From a checkpoint of a small transformer trained on Wikipedia: a variant of Muon for these matrices, 607M tokens.
Each number is 128 + 24 x the weight over its row's rms, rounded and kept within 0 to 255. Layers, rows and columns count from 0. Numbers have three digits each. The size before them is the row's rms in percent of the matrix's.

# layer 3 attention value, 128x256, rms 0.0615, rows 48-63, columns 0-255
096:152145099128126149138139149134129168120142153157124110099143117149172098156133153099124103097060116111117095106174111163150087118119151115158133139094090092100151116105112121123134112140109147105109155149127106171159131073153152143141174148110144092141131130161098157124107100140122133146099184147150068140100109134126151107104121128144116124081117130120151136122144103115095107131120165132160111115108132150134142103124163127101156107099140084138172141162102116113133097085144161143137157113148112121127160104133148152113148100122146122132126136135093135154077131055159146137090105144139119156153162153162163160139076133141153165131128136101141137139117105087109124101146097079147120152130160126152137121175145119096154135126109107160098160156132136135110104125087113
101:133099088116150113100088162103114135108107103120133147186175096144100142117104127095132080113142128131091131158126117131155113177119135150121138121173123095160126113133113132143139167115154134187092106118138159139098136107121203092145102116140094131132104105158126108133144155128117125129120137113170129156088126130083128132154094099122158116112161147113134121141123146116123128144133105110146125066131141114099147130132166109124109156100155100141111088179122065151134075133093122122126143165101120133166180147113111104121166122095148151149156132115129131114114086122149147124158156144160166115109102131158146123108156179138133113109088135116139079094147137127147152116135142154116118090116092166184101094111111134109115104151133170122168147126139129136116145117145119
103:124154107093136159110137138113120125143124123148128149125141152129145140146133138128144143155149138124173128142103148144110117160123121136139122183136113104096085102148138074125090102150133137111154092148117118134125115151134175100151134151143131120085123128132103153174177078103163137092158125164102142125179111137114167120177101179073095107143118092108149134147105107081093151108108136096130138170111136141103110139132129097193127166087135145154132094132120126136103161089119116132165091160140115112130132140140110145142133107174102153140116105102141130150119123102091103126124100168109138138121091122090110145102157081138141153111144128159114125108127167123193115132140167137102077109125173104119150125110107117094108146158106129147114103098136100153125114102124181
091:092089107096122174120120141140150117106126124115148090147112121078142185120131109089122123153117098140055102125119122137126126131139087141139147116077157090111148118131126155092163164164124119153139165151121127112116125131124136147151108140117119125116126132157147112133149152084127124157145103102133117146164126144150103125126108164138118120159105084146124125114119141152162146137149103130143136109166117165097116116103125168105150154177073094093118114143143122150119067153113141100090096210147092119143134128122160128145132164113117102105120085143120151182121110135103099119127124127125154138158138143122134131154113126110102173098115091143137089106112100109148129126173100105156101143126165149107150123132131165137160116144124159097096116121159171180145184137123119
096:125120142150143118135161125148141112143103114094126135108118140101186170075136121104105152143106134181103132137133130129118091148111123107149149130158174115128103171134112152156115152161123114144141089109100113117124111119095161094132112149079123137140120120150092121090159133126120107142135107119138170156117133097126122163208117115098115071154106169103142147141145166135109123088098124145091140136107142089154146072153136139140137188147126120124188076122129083145134135125153122127146097137158139149148141144126158117101169110105086158107117160097142129115145088091136139105148160168120144149116101118105123130159161141123117145119124142154098120096135155128106105157124124146133154187113106102092140133134113093144145142115121106152099108134129195125110105108098138
098:139153158119141142126119122110147127114151103116096135142132130147094132097132146200128122171137101139102091123119137147101146122108089125128120149133149136138120109131059115132159125134123090131153084145133114079149148138071124147132101167111139160088126141184108157177147126123095110121124117156176139120139069113099130099109151097137131158104163171151131154146137101112092130096136132146100162120151123137154121102152113083130150130160129142124122139126130158111130133150103118102134139153083099138115096133141153106123200130121145111150165172098088121149133152136104113127106143177140111125152135119089128178137142139121113119181094170138081113084119119106156106118151138118139132124143145143148166123092124174116117104173133080126109117128105120115139069105125148
096:102141135108156122085141091106116135140147109107077115132135115081153096130131151095145147123127105143118136098135108095143131146110130130160165132157108149156111137103124110120122098108125141155120153089180134164122079140123132124109137117137109110129101143097178126162113104154113137086082109127167127188129108120145105120172089124157131172144113120163166135190132146164126136131138105156123051122131134110154107137146169139145135137157129077150128112079167133118159152109140123099165137167093119129143122144109115081157117113116123134183149119098098119155113102135133126117116102131137145123097127115115123136094139145135118161160127117087169123185150189128090083110092162146140157098123127154104123120131168133122103118136113107099143155134143126112082145128118094
097:128172110147112104165139148123158106091103102113108120127161111198118140064141139117083131139121163081170139089139148124129160125146154128119131140171117102108103123074122100135149157131119112085125151098143188121159102160120099112156115120145129134122110156123146103128106111117129160154117141143122109107107126159114133133109154157127171087145121118164088165131157187163121173134110170141101129162101127111147137117141170153136118106138133101080134123134124131061113124152104133136118120159151119090126133107146121102133111105119097106124159136099108103163100146131138113105135130145061135118139124123082181143121159098154149121121153137118166140103123114123164088129129056101157099145141125116122140140126118113162176110123139168144125143122139128146139115137110099
094:157086112110141108140135125085130089119135103133155144134113145183128128142117106137124150102091153130116108156114127094125158114112110083168117140146100157153174108132114113155149134119130184112125105106140132092139130136130176131118101145120125092142105107129139106133114131156132174122110144108096117163142122137106104119108142148109125096169144173183124120121176146125152174108104090129136157141102157095093130137133126108105153110159166142209180168180101164113086128080126132101138148140141121151086103091121153107114120135099134149119108135093127104132116084142091110128110125134136137121164110110180125129105111133113174108145125123102095177144122135123103091163155118138137140144109126130094164150117125140135129144102115150122173145103095159153071138134104119
099:132124107142131098174138106103090107155164157119124166083142122136146141119123127129155112175121158118126098113069080121156118128143114152122127138141123115086093169142099119147103130100107129135140120122162106150123137127128146161165154100153149123117144108150139122108126094128110119153150116121080097091095166142084113139103137100128127183184158121119174119092137117125144143136081142042172158116121106128117157166116147179098122144157094112089106079101125141140093168127120103092131114116101158121161126094120133131114143166177149175132117124151117150133081151151103166108122158119125113117113115136139103125141123176091119120150146121075135127169127112133137112155116126139118145126153133143144123127109089124090120149128150135118109125167146167144152098153139119
097:117109139146127179150124123122086127142117126145118105105147149128155160149131116106157119143160064136101095122156145129071132153137135112133110133137116152150091124114127147113112152146164172097115138120134134150116078132127124118099134138138158139126135119145159124145116150127148089127114132133152122144108147112125092077179135187089135138112124130116097128141107199111132182168108078088154149112107116134122134156103134105138125132112088137124151119118141104153181140147127149081102123136141102087122101160153116136117092112149084121159130129102099114107091118191134151105170096139160129145121173143118138129129097148118094140127150119134079073103129106137178117152164116139161124136167140123117131163152110145099135123152138096162151147124115089095138099084157091
094:156153133185137117154130153158120195096143121137117157118141174182138163168136136137175129089125101125116162152120105149178132132143157170133148107101120107056150140137133147100128135137174107156127140094116127166086094122123143121126103090175095132118124116096111145134087078141112122118101163118167127108121125156134124144130115127151109113170122101156121144096092127165154143150121105143098136124111125144163137093162128146117057136098143126152133101087108158095102154134114155159111098137150123154070130166107117123152112132134105139111138111119092134121115124100141102106154136104104109144157140070142102150149151117126146094117109149127106123112140100124110121117143108125148123123098184130127114105108089159142159106123158095117114157138158164099151130142142128
100:146096088152160152131138067100171144155115122139116101084117105133144112149170149112143119125104151156151159102157113134107141152134097146135111113118130146112097139133147144153149137137101155125091140132088129074154148060150144162107131127146111103071152148085138105140122123145129173122075155132088110110093103118170163115129082159074139135120118164135108090163113137131122128135145149160104165106146113149157132136159152125156101160135095156169103129117103137090122142144101154141104132122133139132124140117127085089119120139153124137137123174113129100178142136157115149152130116143146106120096133107126142119137099106106082128140118127099147176115081167097117132125132141133123149135124102175116095118106140088155102165135112159104109124119102159117192120095128119
097:110107143150161105147102069122189110105125178142131125125130151110068203121172115132117131134114189121128121099117125147150096119156143111131149155083113095116163099105161150110122139117129064120139127123166101147125135136134127130136123131152109144142130134114144110112136127112135087132138152132098137143133133130147158144111136116149128149089155104133120168118122129119118117132160132137102141127139122125171132214096130115126153115144141140135131111149167132159100141106119118123155158119159122151131110153169146165162131124190144111123100138119151082122067090109144135098091174121173140133126144117139111162109123173127094102115084125092086103118133092115123091131081122108104142128138119116109118172116122116121098147116172091113136131113173142087161109144131100
102:089145143112101124141102112125131087095148151123155149155119143111155128074144116213106120158108089125160171152127126069160156139106154142154097132140106144161077130118068097105139164165152128115154140142127134156151108136108131076157120125148149105135146137147118116145132123153110103064126106120125122163123137117103099119121101154118129156141151176106143164110183119114151095091159148145131137128150117126142117129116128162139118142113116109134118106108122162113103139108097139073095111122133192172133108147109114109124081143137101164119136133127146162105129107127121182122141081134144147109143162117131145113089143107102111127135112126126173114152102107089115088136102122114127136121085148155120138109143120164094142098117149122166161149119104139167152146139098122
099:113124118113114138102123118110141118126074155147166153146167123099137127133149160153098096129113116102157132159136079123160162110152121102110104097073151156129126110056137105080125096159125110095174172150117104087154123111147098120115131115150127121139161156120163149109153132132135115136196133123122096126134104153104067104115154145142107166111112162095176136134132110150113133168140128107121097087103129148127155124106105122114108140145141146136087120083085100159085156133165137104122135150154127137148110175122148139135130116152128170120102115122164120109099153118118116123128144107155131139153123105157149135118121143165133085140139135166132102137154138143110150122135168120160132138125156169114166104150086084162136122142129117072127160155109101111125067138130128
# layer 3 attention output (transposed), 128x256, rms 0.0783, rows 48-63, columns 0-255
098:112140093141148146108121127105178101149122117109115153106120087135107131113195114109108129107141142140149129070167137107135123142111155103123106131111112123128123142115125102161158112179162141125126098131171139074148132110114125122133120163104085174089175109149146109128097110175163056174143119130098109164132168114105140116133129146084150122137151108114135147140129118135160149169112151152133129104107172086120123162114148124094123097134110132105133110153121120154093147153127073130107098146075168099135122136135155134078136139100128164152132144154146124164117135127128141160107113120174131128135117111150101102158160096161123085127105114098123141101103118121132133134140133138142104166140098148103110125135143119161100078127129096171105138135073178150145132132151114
101:153125105140114141113118119159116139142134156112191151119112107171145115122152131126149105141150134121075128126135152107112140160089131145130102178123113094132139139114169196119128109094136105136124118122169141134123113126131105149114135129114149130139115161105166139133108168096116177170151130059056126102168143142108123137134171091146135122156104132116149097083130148132120158143140124124118101168120159136124105065076068070110097111111119111113166178113160098118112164145135151157121117119152142101139133108110146129093122126098117146130136098121166108103081121128168096154149116134105134133125115098137129113138140152122121151163134151114148124148105113162141158126101133145127114131176149112109116099130110118149166086139124165161127127111112075114100103137168136
099:117157143154101120154133127147134140109164121161158159120150189130174117156103113125142111118090119110083090131122119115117094165104107135165125102094099146160114151118129123093159140139110101096138124142143157114110148160105098079133120099132112076136134169133137119133119094152120124153134132162127122108134175127112100128117136159128109156134126137113107086098105125095163113133129133136104129117167131092116157118145122151112111121122143124129109131104117149155118143165174122134149132068163100167148138158152124077140140219153141112106085149117123160112109147166122120153129122127125095112140172140167117137130133158111079149175080109116110143148097153143153113146132080078133108149140152129153134105112116160131066151127150120113072151101103115127153108143123116
089:143164122113153156142110122160145121098164149122099106114103113119122133109142123151131130125137167106145126157151125117126137168092133166114124162138133132109117134143147101134149085107136166156115166139115119152126078139139090096122080111106128131134158131153093085082150104123112098164100145152096127142109138174113125130141125149098102140099131125085151104132107114129094163137118180139118129151092107149125145137158082118150123133111165176139132168145201118192126132117133144159103114095098122110107118111106124176119121124123122103121127114142115164163133178149115146095134145089113100148120105157147102176081149142111151098157133153124125155104176136136091104101126162159147136123130072141127122124140127166148146104130111145090119156106096085085117089150085141
099:139110129116136123115089111115129131136137164156148147114115126118092074148133153123094152088131121093153133125099155127076146131134079148151139135150143120172105106115121115102129070170127114119152137107125130111127141083117124133107138173161184140107096118115142110106065186101144132130151122149137117079106189140109137149115127068115159164093179122137098124161102117132129099136148144115116133159132142139113111088131178111122143118082120171125113135121139152145098201100151177150113144142125103110129122142122132132106105170141176111116142109123107181143162114158118105108119109163103118105099097139111137132124121161131146121113147161110114162154140097156142143100146113166129124141152105144163112081119129126113148098128109076109145133127145108138142162132162127
097:105155138139096149137109121133131117126171119135144163149153150121148154165130137102168131145174156110101135113126149168106092099117115107155125101129157113165149138134133097105113094151134154122122083153112118161170164099152137113069144111136138114124138136126120108111183097100110118137154115100115161133120161124128142108100099093113137112145107148107122090138112104106071112134151143099108145167111123144130184157171112128102164147069135101143110126122113152113115127150157108118129133121150140127133125072144112155172119111123156152104130142141127131183142165100118142098145099141109133127111121122096188133115078096159120143124125105089117131121093080119150146151096120127143163168139115085060144112128097150166116142109195154126119108096114114129148114150134149
096:114108139116128127137162155154155182179108110150117096123129135081165126127123170093118107093164143134105137146126116131121120138149109121079146151134111174118095111147129163128139095108104120159141119099132131165109178131141162146082137168116121129128096127114132150154123132112200110155112148142159124091101163121069104103146122119149104137118134106119192123116115132133092115116166125144144164102127170089116158135097136105132125114140121121098162114137117112107098123123091095152163174132139136127094130121143109170140116112159116158122131122104134106111122113090152150147141106141119149117166147117137101099159115166118146106082147084108155083149137083188121149111131122124125171145151078138139117146102111114179164116102114153108123130133145087133121088094150118
098:123130140128117140135139162121123124140122161116145143159143145130116146117138145115151130130145111122181142110119119143086115130110131128164147128120169096124115118116118116112162183160173106129170106134132097105139112118142145164135135130098099142123146115128070123150158145145057099099117114175141142142149103129133166158106127118137174169131067096142114111128147083143111097149138137130161094124124084105096141153099112127146134076113146128133113123160142081157144107120119146117111133114082096149155144137121142155117079090130153188131155092121101096087115129114129125128130138113165099097171123158137114124094132139075117132118101136144128116154144090140126102110134130139141110176107134088179115151150117151092081100158112173152186166135087126163112143120113132
096:159162102144098114086149160138123156126093128094105131133107142150098080133139143154113123143137122127142152086106140131127149124149168140102175097125138133089173159185144122156154149145108094169184104126126128135097110133136125135140119149133097086149115153158107158146125107124126147168122140155172144112119105128128123123101164159148167122127070121102157116151104122127125127169176116085130160122115143113140124172119108177132147102119104090146131094147129159119135161151167144147109115085097098128135119136124122103138095104069107127148123080137127151111123129162159132086160140143100118162092139134084117143174114121147146122122141110161169097139099122101095134136114129114158094115123096129096110135171092152107089100110118084151109106116121097122146143134162118
096:099114202083135078107145157116170127088141134115108115158164144118141129134134128139159133141131075150120117140168131174147119106098120157099179116103151105106081090140102145143116154152114116118128119136118131119135114085118145108158134114113126160109156124071129134169100157129119174166144098151164138162138100110165111139133142160088147074074117107154113164155142129096117137084137114144157127124171131126121095113083151109126136105120150123136139119143145092155157094092168120175124092137110088121117108122116118130115154135131140136093126140136109106128132089142142144119160142137140124144167130159108145131131158158109131165146114089133107132120127157142149157120170102136108143108129148087073111138142119134162153148113140114092128121062131118115141121075143142
094:142189112093139108142156100158114124092120113133147133157098122107115132115154147126135161115159100129163117131160103118171138147127107184142133163145128123119108111139098145130114147123123144148130132113113148110068126180146117116103094097134099117128105147115125135085111149100148167156178095128073110141119132151142133128144128102097136104112127151118165124103125079117142064132122130154161122167084155159089127148133140095127122148105140153122123152137112174119139117144095112102155151113136132101131123106117089118121165136061144121126134132088101127116121146115154136150156137146174140119138137155214126156117147163130097122113113116105120140113143163142100129089099084149106125140114082125135173121121148095100113113075120160111125108121123157135152118145126204
093:124140122129127147134127102085141118129088130134117131122146093130159137103128098150090137128076102112183158107156128087129125114108156123062116140113114089125078109128066145106140158101142162114162133127159151078164161126129127118135155133121146101168132121137095080153100140111117127124126154098178152123145104199147155109114154137115156152122135125131125149078125077136101163152134157175136152146175119120123122117140124098132149113178159157108148149115148101141155068109136128094162146144115168155146155135127137128124116151081127110111112118157152131162107105151127116168139125144125132155137165138119141115084105104124106107136127146129136145151109137130151098113144097120117135154089102100102108106138156089068129122154108154139159092159095108122131165117137132
094:080157157096088099145151115155134109143154098147138117136146126127123113151084148121113154133085135136119103110094082098129116100144143076128139104135104127155139145106129131129142101126144093107149075146160126137119107161115117116141115142113149144093096071136121117109109122110159149119150135112138134171140108096124104146131138127121158143108121138125135122110157152108105153131104111090157087147151149109155131140126113158153182107144133162100121121150110116115142072169131132158143140095104124165133152117121154188162115176102095084142124146127113120127190125093132127096108152140084181068128164159156142124123159102143151116173144139124135124123118094154121105130134136082121110087109154179131117151135191084113106094130124116134112173152130124160128123143152157
093:121136125099143148110126112135146119117121158082125092135129132150146086159139130121145136109175061115128095129141106120108155126099139176098140113141172157135132109127126093159138133113118144104169130147118119158146129126121139091094152078108168130079140124176105138148106133148109082103125102073144108153129088088119124101120142092171134114119113132139144126135155122122172131143137133140073111165176181140112144121121140088162103127138131139127117107127146140115087162139114160140173176146091153069102138114128106111117169131102119138124144123146135125136118103134150133111133163089134123143173133137087125131126117111127125136140119125081124175092084123139109104187149138128130157124119151115122120142109185108136157161155137110075133105126164145168160114139119073
103:135176132124124139131117160123129160122156146111143163133122138135085161152142149061139133122152084103140120100119172172143101120140123131078161133111127126131117111132122121115140156128134110095096111124132126130131151140151060134123110143131108145125125106128109143115119119098116167131131165147118125108100121144157131100162151093105170111153099102119123134132111161145141132125167095156143103083185149135122140136131096112143125134071158126116120135147106072144150120158170062158180148094180125150138093147107174104094087086122149116131086125127152079124112149144106115156141178118102156150108087128096110133141127139148124107093138146150090143141166114092104173136121094104135094163148136141151139159107156132133154144124101147113126141102174142135119094120132107
096:077150171102127105108179109132176129143133118093065144109163158146125141141144074073115159120166160127124105097132111112148104154153120120157126131094155176129130151141107089116143126132158169143090126121125095164137124147213162126160141131111119093144168151092149119112102113151104133126100147127108062128151124107179138109132153096119095098108094127195131126130096114134143144078105162147127136185144164159154115130106134111139150131132133132118143123129123122137129136099149102110142113155112101168145112138178125085095118115122124146120140105121149130111117088110124152115123153150160122138135103132112125200132117131128181127112140132135111133089154146081138114105122090114130165101130122121127122117134132105095115121110108118121135127131141151138137123086126111
# layer 3 attention query, 128x256, rms 0.0697, rows 64-75, columns 0-255
073:076142135100089103165146175094128135124110123128101128143168141137136174089133134143110121122118124161126146198112175174143123122117132125096145114142133109125086145120134122099178109121149127119115110112120089111173134102167152084155133131152157136125140108136128137119117137120150171120146160151105136135103116123180069150112118159161146105149114110108138110116099152110129141153112108165121121159166116125164140101084097153110137111123122130160151142147161123118139165138144098145152118110139104126138140111112092121122096111093140145137143165097111108150084168126108143170145083107139126116104091123101113067110080129144151120134107115108169090115153110112141095118112089119119159127119106120148172083144141162123079163138140078102112166105107146085123123147148121
105:163142132178121140104115088150116121118109111141139163105110110121153132165123137092126161104110126124123147084135112085094093142138120131148128121095124142120132144135125101133096109107100110126131133139154161140118109155116113127119141099079122128155113147130088088145119064107116060161056123124122110128159146118117150079170169099145089124103169109145107150139133147151147145098147099138139132136087158139132143150172121136160104153158143099097133163115132125141131098142099137115106117115107154137113122151128152165108144095148105102080137121161136168114116164120147125130120130128098126141111156161124110192125164104104138099141121158174144195186113101147096142132118186097155091147138110120103161157125095091090132137103140146135140145149138140125145126106116137
073:120114114114111114135136121089143151213148129096154116164126125109070096087149106148128113149102125116124149164129126113118138121136189150116134114130113153115166086088139093124128147110159108097130175108144088115150118106104166130141158137168104113097126136127156165162104176136128126079143119117148159156122128108153103163150096151158130149133143189098137123101121109144146092138174142119148159122144113140141053161117139127087161107144152135150137095120112133126115101106147124142139118089156129139131117133114120163141118119135120137126143061103151131118097120101083177148129159133095100110172116147097116094131137173126141132103106137116133121078125145118150098107110129113107145113088137107112098122146095140160125160165157149135141128136172113154144099118130124
082:117124120108093101118141194101144130132106117090118089153137120121107162096144140118068135119133125170126147166113146177148133108135162128101157093129117148125102117159166144108206133126119101128113071117113081105178100103152153119130156124143175118132138131139132164132145155122138158137146161158112149140126128109154116133125130184138122167148135104146154117131121165116095124167141166166105146102172113118135125103085082144100152126110125155154143114151144122107143134139131110119176108136128105106119137122111090106115101132074140158128092150085123120176106105152119158171209119114118142087119107115097122096150089114111113124124106111123177092105139133121159093097147129123104128130102115139118125083108147150152116143116122111116133144121115114126126129162148138
083:157120114105119138142152082108113120135123144127132134116094121091113092173123145144127141092132099109131141088151119063138126136091153109147122146106116144123166148089107121136096134124116063131125161161119158126140118116109080177125121123120146082181161157130131124144161094136120115142084131084133109155171155109139161138142166115127088126121137163108118143131106134159129128066165115137111152114065092143120112178156156107153142120115138119137141145106152143133130110093144142143094096130168141161109129138078166143132171102184113106115133097124127175132122176113086119116116189122109132147135131142154115173139136112115090117142154143141140192141132141118095144151119125109123099139126098131081136132117099105159152150135125139163149142157134086118130124115126124
072:095128108130153144106102146132114115122130133127123095166095109125092107086142096152068142106146123097152127114141139123133152119164132149131130151113153145127128143148173158100139116137121147170104144149152126117087127124121112114142131140154110137186130141113137165112140143176070134083121128115099131123124123134107091138103104146107098147127125124119164168105165137081079120124105112055132139138117094151142141153120128132136144137100124142112141113184126130124163098142169131127188159146070115093116109114132107144085098133133112132120087149175134141141159146150137122102159159096073171105159158117140101110107134156082117155121114133154150161113122201124129130144093128155092123114108159098119109145133154157135133124163113138169136121104123107083131129154142090
098:119183146065149131133094128145133105134120127122151167096114150120137111146115121114168161141108134098135117081162140092119119157131151080177134162139121124090125076120114115150080137155155120128138163125100137130115129089153083144142135123123132144163134144111167104122167088122129110106094159106153122113127170164088150117119155124140117101143117144133130120098135132127148162132162144136078114146144132141127162149162133086178164070110131108162165089108111106136119126074133135137095150150130125131118127102078176096117138151123106118133135151129123104128157143108096091080093177141123108168132155166178118090133128139072126134126104119115103152159130148089147133166117089117165093145126083112135136141117136147107141133147160142144105126139119111118136131104108127
077:119139148163118096102125120136144135138134108102128171137129150147096126143124116118119118119133124066139145167102112136125122144163122141111146130105149134106140145130110129136103111147115171164115121121118123149136105116166110104121143116160091154115121111128149108165137126157110123116097147120160162121116083106120129118151137139095112137134148134151107133169157155122140137143095111131091181146155156133092100082162110131128118131188150133175118125091107081182127109147133175079088164151120150142115070119117168127131095148165132080132138124123143092089110080129146173089104108156098118117119154193147095127128124119118130148101073150113129146131166126117100151140152161128171142078117163084131082142121147147121141136112126136137100095101190115150124132143101103
088:135134114096102113101141139117150114174099112132119174132120117133130141139127137134113125130084142081128103143127128166097114132165143122122169096146147154129122186123159104148142124134174124104166142081145138118190144124182124114134068160130123141124106114151098160114161156130107093146135123162154154085104125135098107163136145153145137179171139129087091153118121119146150102185131153198138089147186125128111160120124122109110106116130135130124095114122110141145126132119114148110118138140118139095156119110150114095118111093105158104103166130141130110135130071102124099140117096154137117134134126149101115137141122079129165087128077155118141111135082181121167103099118118116148121099112124113101104084156143147117120167115136111074126111142127171164136140137141121
075:130119148086121130127118127112116131093118118129091113085144115146119129121144152118103129124116137114132169106166120119177110111115149069099147117109125109174077134095094162164128098169125140139095084103104135136155102129125117135114133071120167118094128162105163138096136099167130156136136150144148134164147156182186126158123136154117142095130123151136093134140158123121131179149115163163095137148113155147117159111099107109132115115155138120176166134152132067163106141120164170145093095088147127127150120125123159066148138140163116124170125114104096109146127163176101086123116169131156124151121115173120106135099108133137118149133094134114104113145129088098124140116104137131143121137144059142146170109121127094149120144104123132124116127127119121132130097125089154
089:144135120175143123141153165125155105111119164125166150103154139071131134145108127107116159147110118117167127137114111113138120120146144125152119169152148100086154147117156102132100126134123121136114138120169101128113149124153078124108149142112171144119123115129111110106135126127152133113130119098103113211156120125144122105128145157110122162121151133135114147139123106088168111077134088121109057100127135093107146133125126147084128132131102093138097149139142145161140119127084144147157118107097153165094093110119132117144138147138132115114174161177126153147134078107163110138119171114150139098136128143115102087129106157128123182137131156120093186114084177112157101112171110128114115089142192120134093116125125117100153116104106129153173130094121136099081121142171122
094:113126140134129190095186145124147086152183132107138122101186113105159123082109131125120107148133135121140142138117138097121137142154138118130098160163136120117106165187163153139178154120123124105134123139116130099137144155106099133125136121118125135121146162131111163123096164148110138087155137152130102116155156091117063127116094139130107109162170157130144128060139157146102140140130128086154104139140118141160105165108118101119156100135133136137153146156109103119110078120210127141138176039133135147120090129117101126115142098146124128117099099175070137101080120104149148106065121131125110122172135117104121129112133137143157107147129134110109146116138155090150100130141133121112158129119136126127121105153132149117098137149122138118126112104114126103126104129136106
# layer 3 attention key, 128x256, rms 0.0713, rows 64-74, columns 0-255
100:086111128097124116141133166106144135101147145086090091142185107138129140091120116147145111107147146144113107158101138134147168117106129150078097133163140115135108144133157175075141139141124129165114139143165144143139102113164154102148112104111134147099149098124099157095126176141121160059174131094122147142131091109143092159120122140116118159164123116119160137101105111117109142151133145085107154105153107124125148111079100140111136105102107147127087121146175132142136181134194113144140172133157107120121153113139092135117118136127166167159082158115113122134092098147123127136163112098147119116130127107148133075153094160139113121116177104075111099121142133094128110113157112115110127129124158153113143141114171149190108117128112115131124139109140136142137150126160103
074:191164131138103110104119143123133131066079137141145134172115186147165117130117126172114123137097158117142141130128108167151144126168133070144117095124145109121172168129114142115172104134151153123133072159092132144142149105148110099146085126121170106130116151165109127178106128110155131120137127122133160128141128134114108144132108122163132151093115135124111103118143151143158138114147082137134094146134117111163113155115106143151093160134164087132128118153119154112115102111120125128118098172101132140122121124102161118153129108107101102154165113100083133109109161119117107192119110160090121134086111100144117099119114142178147145106077127121122109112135106156130139109147097135145113116126107095176124096122150133088123153103191105149152158115102113130111161150091161
086:160138139126128187096117103150108129114080146157107162106103151100136114160125152137123131119108123136120140123134098125100114139159109095151136127108122145115175134096067096170097102148179101143129112103088097144118113120106071146105134134135122139139133126151107105146134125089148093182096117133110113091132135112106179110127136104173141104116144100140098099146146142141132145119134108160140111160123152134133104119141138131160118091138157097124161172102123132130126099126072163137087092174133158143100086161136166130156131120137099057117156090130142146112174180127126123143119140142118130165142143110103125174124150111132175143139105125122139136110118111176158130140150129143139131130179102087152111125118133112050156134129124167159147130144113123152116139138117128
066:143089133122153148153164130086107108152174119111058175098148104101142159128143108099121131146131153094096146104129119132096115157116108137098135169175121122145103105120126095089108130127152128118103127117156122136094091105153150095135170152126110138145117133154156104125134144139143100150103160125120148118128136129155122131119085125107131136134141150127109149137097098167171140181118121135107158132152139109135116112123142112076116140148161122113099151139152103112117094147159131154114123077157132145163103161139109122142125135153120097157138130122148141130138106128121118132168131127171116092148170154119125129159127122133213075075131099096113139110083101109165123160104143127095176152131095154153118129145132067174101098117095127111141133156162124126152120103154092
087:117163164146109119102122152101126129137132101106157112172159147123129143126125136107169159114101146117132084166163135141127123150181078138102118132114086129131156109117159115152153135096162150155105132156132125115156150112119211100119116155087143120102114104132131143153065114114161110132148117153149140159134140122110113118140130106139162150086126164151078113139139183144149100101131138149142165101155137142149144122149133161106095157152124122162146102127095106152131069115119093112125136152087143095161134166113140115133136122095115164142134158119072106128130073133129160137102113131133093109097143182100126082118137133151126175105078091125118070120125126086150137108142117120152144140110149118145115106139132123129143167110139139116112133116115152127111128074141108
080:125106144129130119094123101141118157145129141166146125133114145130124103164118151118155115126122136149134157131151112101154150116111111092126084135111115142154111146093103144150130112118119159131143099158087178153145138137153113132144112097104144113143159120146122139114153125113116150152113118129163150147115105126095151142151117119157071129132123123081164084152117138151158132125144090144112088108136126131133122159137142124156136103147138114156116125105111178177098114119073135132124154172125158122132166148092193138137110141146142096113133124098073090101118126050121152084145132154105103179158057136128123149115127084128108132129062141163111150155144155109093146144119159097143085128131113128090144097086133147121155164123151161151114145141102136099086173134134148
081:104182077167171106156096086132154117132146143121132111152126142130110164136133106162112104078125121147138126167137147133123132111110153135120111134153119095138120128135157145109143090113128113138112121134097127084104120151105125138151124082105128161119133166175156129121144087140145127086155145118117093122134158183152151122074106124105160148137104121100148100099078104118119108129142120106161094148117127092106137088107147126110113193068122175135122141127168102121139138155191140179149160098144099131106165116155102158141105151128129148150113151137129118130095148123145122192162152057132126115133124136139151123132112118151087140133190115119125141128147102137081136127139128156113170120126127109115104120141115090166101129125147114118127158111111129127157114155139103
081:124151137100131139078124162124111142121090125167148131118044161149123122153121127076089148156135123145141088133138137123179150087169112114222150147150117122099120114154111141133122111151147153095153128124117132114103142166166146144134081120124114107126074142126136122144146129139144114169108123085143135111089092151123130107099153140137126091131105115165122149107142138116131132101157162113148123137119109149159120123151114119197131136123113129141127123098118134106169141179069085131102122126127152084142152089111160108139119130140102173123144154150120119107143159112110115148114152088154137130125128115175142150090081125116152121136134132157121124115117152151159125126088090105146130115134139155138174133139141164108130159168148107129157106089097107123108126113079123
095:135141171125128148159165121120108147132112129130133117113140152109138128151118111082120098133127152150149155140100123149103126139124109137140099123109104101120110117120097132113108113142111103122091156124128092109118086171131130129095129153126132098150084148131112109176146128104141116208143098126139160151110136110128142135123152135165129095107112106122145086149118087133134176141136126132093179153147144112131118096113121108120116104142118098132153141122164139077133158156142098124097135125133139092121132154135113119087110156102093109166115173104164163174140188170119137100126152135155133102075158160165199156124106120142141111140137109150083126106100087169140115165156151090123147176100090161139171121180123109121130085114100109125137122154146095131104127157132148
092:138118138151163100164141165168118089138084126127137147125133118135156146111123112196184147120094127118133084112108147110092153107117172137158149101107160125112136119165150125132131120137077152155197136149145126170158142092149119110130115137160116146119154085102113143129116156155054178058116064104114148136144162145147121110138120145145082106144116112134108175122112111140106128122096111100123125062144144120110138155126104095121153135092122140104115135102143157123100179093144085130122171126144115114119144133141145177128111171155130152112136149153159128131128121138124116103110135134101187099139158112128081143149138105143108130153131119123127140146104114100103146156148123109085129103161111159104115108124124118160151107125137111117134126110128105125124121098124113
095:137187139102138117126119133165112118050106115147093097137126157150156142093167180190172136110090121160110096110128120131144136130146140112145171151135102142110154100120089061091121154117133125138087117144130118162111146106127114145102112095099130143129128109184128121109107105150145164134124103127113133125135126144149167153108102149161167137150115127114106109103083156134166135105122132099129144112133152141115143129112096154115118192103097120160094074150116135092148141125083100157143110161169132099112118134119135140105129112103145103089144123112123129121103118152115167137161148101107138156117126159088105110142135109154136101134157139152123117125138117156108171108115141094139122124141136116104134110090116112142174140125172126162162156122136080145097125129128188